python train.py --n_kv_head=8 --init_std_qkv=0.0435 --beta2=0.98 --warmup_steps=200 --batch_tokens=262144 --doc_mask=false
Each number is 128 + 24 x the weight over the matrix's rms, rounded and kept within 0 to 255. Layers, rows and columns count from 0. Numbers have three digits each.

# layer 7 MLP up, 832x256, rms 0.187, rows 734-737, columns 0-255
148140114133138105154170135124126109159129120159136129112135131126123135183105127127114091153147141060127111114122082146144109143126131134125100151065165179132166137142127117159122120107121139136147157131161068161111093137107133136125122150086124144108133122135152137155139120110148127101138134116130082101122106122133138130141116112136114168097168095168119149131149120141158161105117114160149152130150135142151128110128112136098167125104135125111114119135119107135107135106136124167095093143122090137148116118124084143109146152168124131116131114122090141145168132107122114150113134107122113121118193111101095120096156103173125103116134128148148120171171141145108100138151088120120162144100104106121105097122090092151122085122120094133117157124128136129106135115136164
125141110154146139128155149098103144146170133101131176154118158172131132119104094132133155113108176136113123145134127131141130080152157137149109149128139156103109146117095146170124191091118163143167155084148117138159120134131147185136143111117153127105142118141147145102099124093168138109088120133122125099131122137148140132113151117109107127124132130118147175210098114167138117094075129107173159148146133110103162128090094132147121159118115141167111114125133097102156150144158128119166159143136139142179116150142150108105138093110126116127071124102101125138118122136119159129133115162131160085134137115106157135119133057112118167098138154126135090095165141122126123144141122110124120157055145128136147181106191115147120126131086120116159157134119148119096132154145089
086141100162121120122098159126112124131133134118161090114130095092108134115131135122150149120084115158159093169144140143148100142138110097125154104121124121162157163133129102128123139137166113155116108109125184103144185114132105126150138106132147168120148101106123143095138130124138127137122143058176102160146146118151146145112131104124130114155081177130159127185080110120160101102153122115126163130100145144121122124132111123119122111136124121154138098161140081132127131154110158130155145128134171155114168113160147127173126114148109107157099161108127117075098127118131141152109162167111073097130143150095132129133134073134097099106106136116186074111088150113144124097102134131133099121164107109117121154105098143151155094133113158137140130144103095139138119146110122
137158163102092126167115126134120131133143134110169120058145164126122132111139134107163105145112142125116117154143114136095149135138120128136124150167144140158108112107138126085104113131146102103145148144120174130131107105095132136120148181147128138133149162152109130107133158096167138140127136126147108168111146118121095144128113122105104139129131143077112133129156140161108138138148127176134100108121124110148120074132145118097096135131117119151121092121122155113111129157114120154148146153143110154113096135150129109138146112149100107097084130134093127132145125125154149125140088114143156107099151168147116132137122116130157115155149122110157188121147139107117132123114112116144124133110139133125156134122105124145156167139149123160051125152081143129116088175116116
# layer 7 MLP down (transposed), 832x256, rms 0.173, rows 734-737, columns 0-255
109188160141109142115151130157098122087083130142097126094171124085152135119107160096108126114135107090138115126138138147107110138163154131157108103127108147162152110096116117121119138130105137101156145149123119154163114127137091132131140177128143154132171136176099139171143135142142148130154149129148157110087136097085116093132092126120119112118149138144156140140171120147092152107126141145146111114132144095127096154137129082107143098135145136114161110109161141162139085150086112082064127130136123141177105119103097155105120126086091086121142132119123130133074110097149136137095104132187172116085149144090144090121165117112100184150154098170132126150131094136107138146151116125136131079117115114130116109127132102110080169082127121122143125110130192131124113115087101
093118121136092153171148139097139136118147080143099149121106125144141060090116130155112203144120142121113148126074145118110135151098124161138127126110130148148119160107114138166146178115124139162158091139147128121089128130143127146156148101131110117127149125142160073143084138116133172162123140163132129151125108117152134113121167091104072123142137101119124106142111162143119131095171129147135141159129143094117125152100133101151099098096119139117096143098097115158127139110148123130141148125147084125120117101162160113131124134114121114153128090115123121125126140109127095137110140068132141096119142141133092164100167153155142129088108170134137126085146134140169086140170141140136109092124126156106116115138141098147116119144134130097092141116127167113136130160146173
126135099117105116114111187176126138148125099143115143106146112120126095141160151173151134110136115115129148134120108115089153093114141127134143102116168161126132127118173120123158127113133124102125145144161077118145118101138145109138108097110103106076130120097125139152121134156131132166169154124102110125123147125129121086086143113091102129154100170112171186085123182092081153111125169143096149091157146166135101119115071129122097167146118108138097120137093142154119076142171124133154099100114138122123099134138157160123111157151111125124153116097180123131142135192072090131137144121144102124114108075165128151109147151135145154133137147125129123104132124157133122151165079105134122107095085093168131106166131132105133122135116117118124164094122114090139137133151161
118116112147134144167091106074081098139136117161123119138106149117120152138101107117170150093141115117133176123173156116131110118120116141100159078131143124124110141048114135086110126156110107110132124151084133119177090156147100129106131109094136131129114117114135113143126087124128150163118115129146148140132102118121106115140141151146083140155139079095111141141100105152119096139144145151125121124144113107136129176129135148140152122148131106131096157168136105129151148122127099124088125154112090137141084131125089127117161112131142103115146104088167178106112127131146139117140123158115100128150058139101166107115132124127108092150136091154119148111137125123139158095123112125100158131122125138117160101125109144107161123131155151107127144133142137166172165142133121
# layer 7 MLP gate, 832x256, rms 0.181, rows 735-737, columns 0-255
104173111106153159167104151113116135101110090131120128132160119118121126173109121139136107185161132112106103092133143104102112140109146154117147135150107124149096100153132106125103096116156127151094151137116133100102145101153125129131120128147182121139134122111148093105138127152109135109154097170079132151121113117082125157121133109151112125152107116123140144106138127154090119138170124129151164086140164132122124133143098158186087163143102115142138127137119141143090182117146119111177148133130128106136147154138148114123146093126134182115121076087143123161122063161105086112130113099134135122139149151124128138129097148163083156113093137119117100143168152119142136127170115099114140146095139097133161140155129111125145141124161144064157090134121118173157053170159116
162078140145131122138143138141076118104177153142108126140161106144135116077094141145080135156144089130111136118113119070143146129151154156115117140116107104096136085129107165121124138145127152124116147129108070124133139177153129121153166152139145165156115121158096149130152169151157106125141145139096130094134079134120137146152104153144134176099117127157109107107147108180134112138102125137160140093153164122132139126139127102071121137142127122119130122120135175109161141135155134152132149137100105143122148163100127091087119133126136116095163114189114119130162148139121148102113114137117153101116125142120145111098119139104096140116124141155112148161114104117091125169144122151107134114121196145142130097134104147121122119116110131125142104124135174142117193161085154
120097131107159117128118159122146118162115124124096140117130131145149145135136127139061124113140133133122127102116149133117140127097124136100153133114099116108111135106107149116109115095182108118177157087092090135125136108130146122157182180097112130138157132104122134142108145128154120119105111131134157114199109144147146158130137124099098139102106089129126122119090124150090178117109107120131165120109125171159112159124133126154168135151094094146113125130114115139158137113097125131143150132112105182132100125112106135088151103127139144127105140124117124105120142146130152133123116135159160130167102134106082128145089154148104103135113162103121148152103086117140093083134156125162144139144128118131091117145151086125129124118136157102142199135130085133089108117123152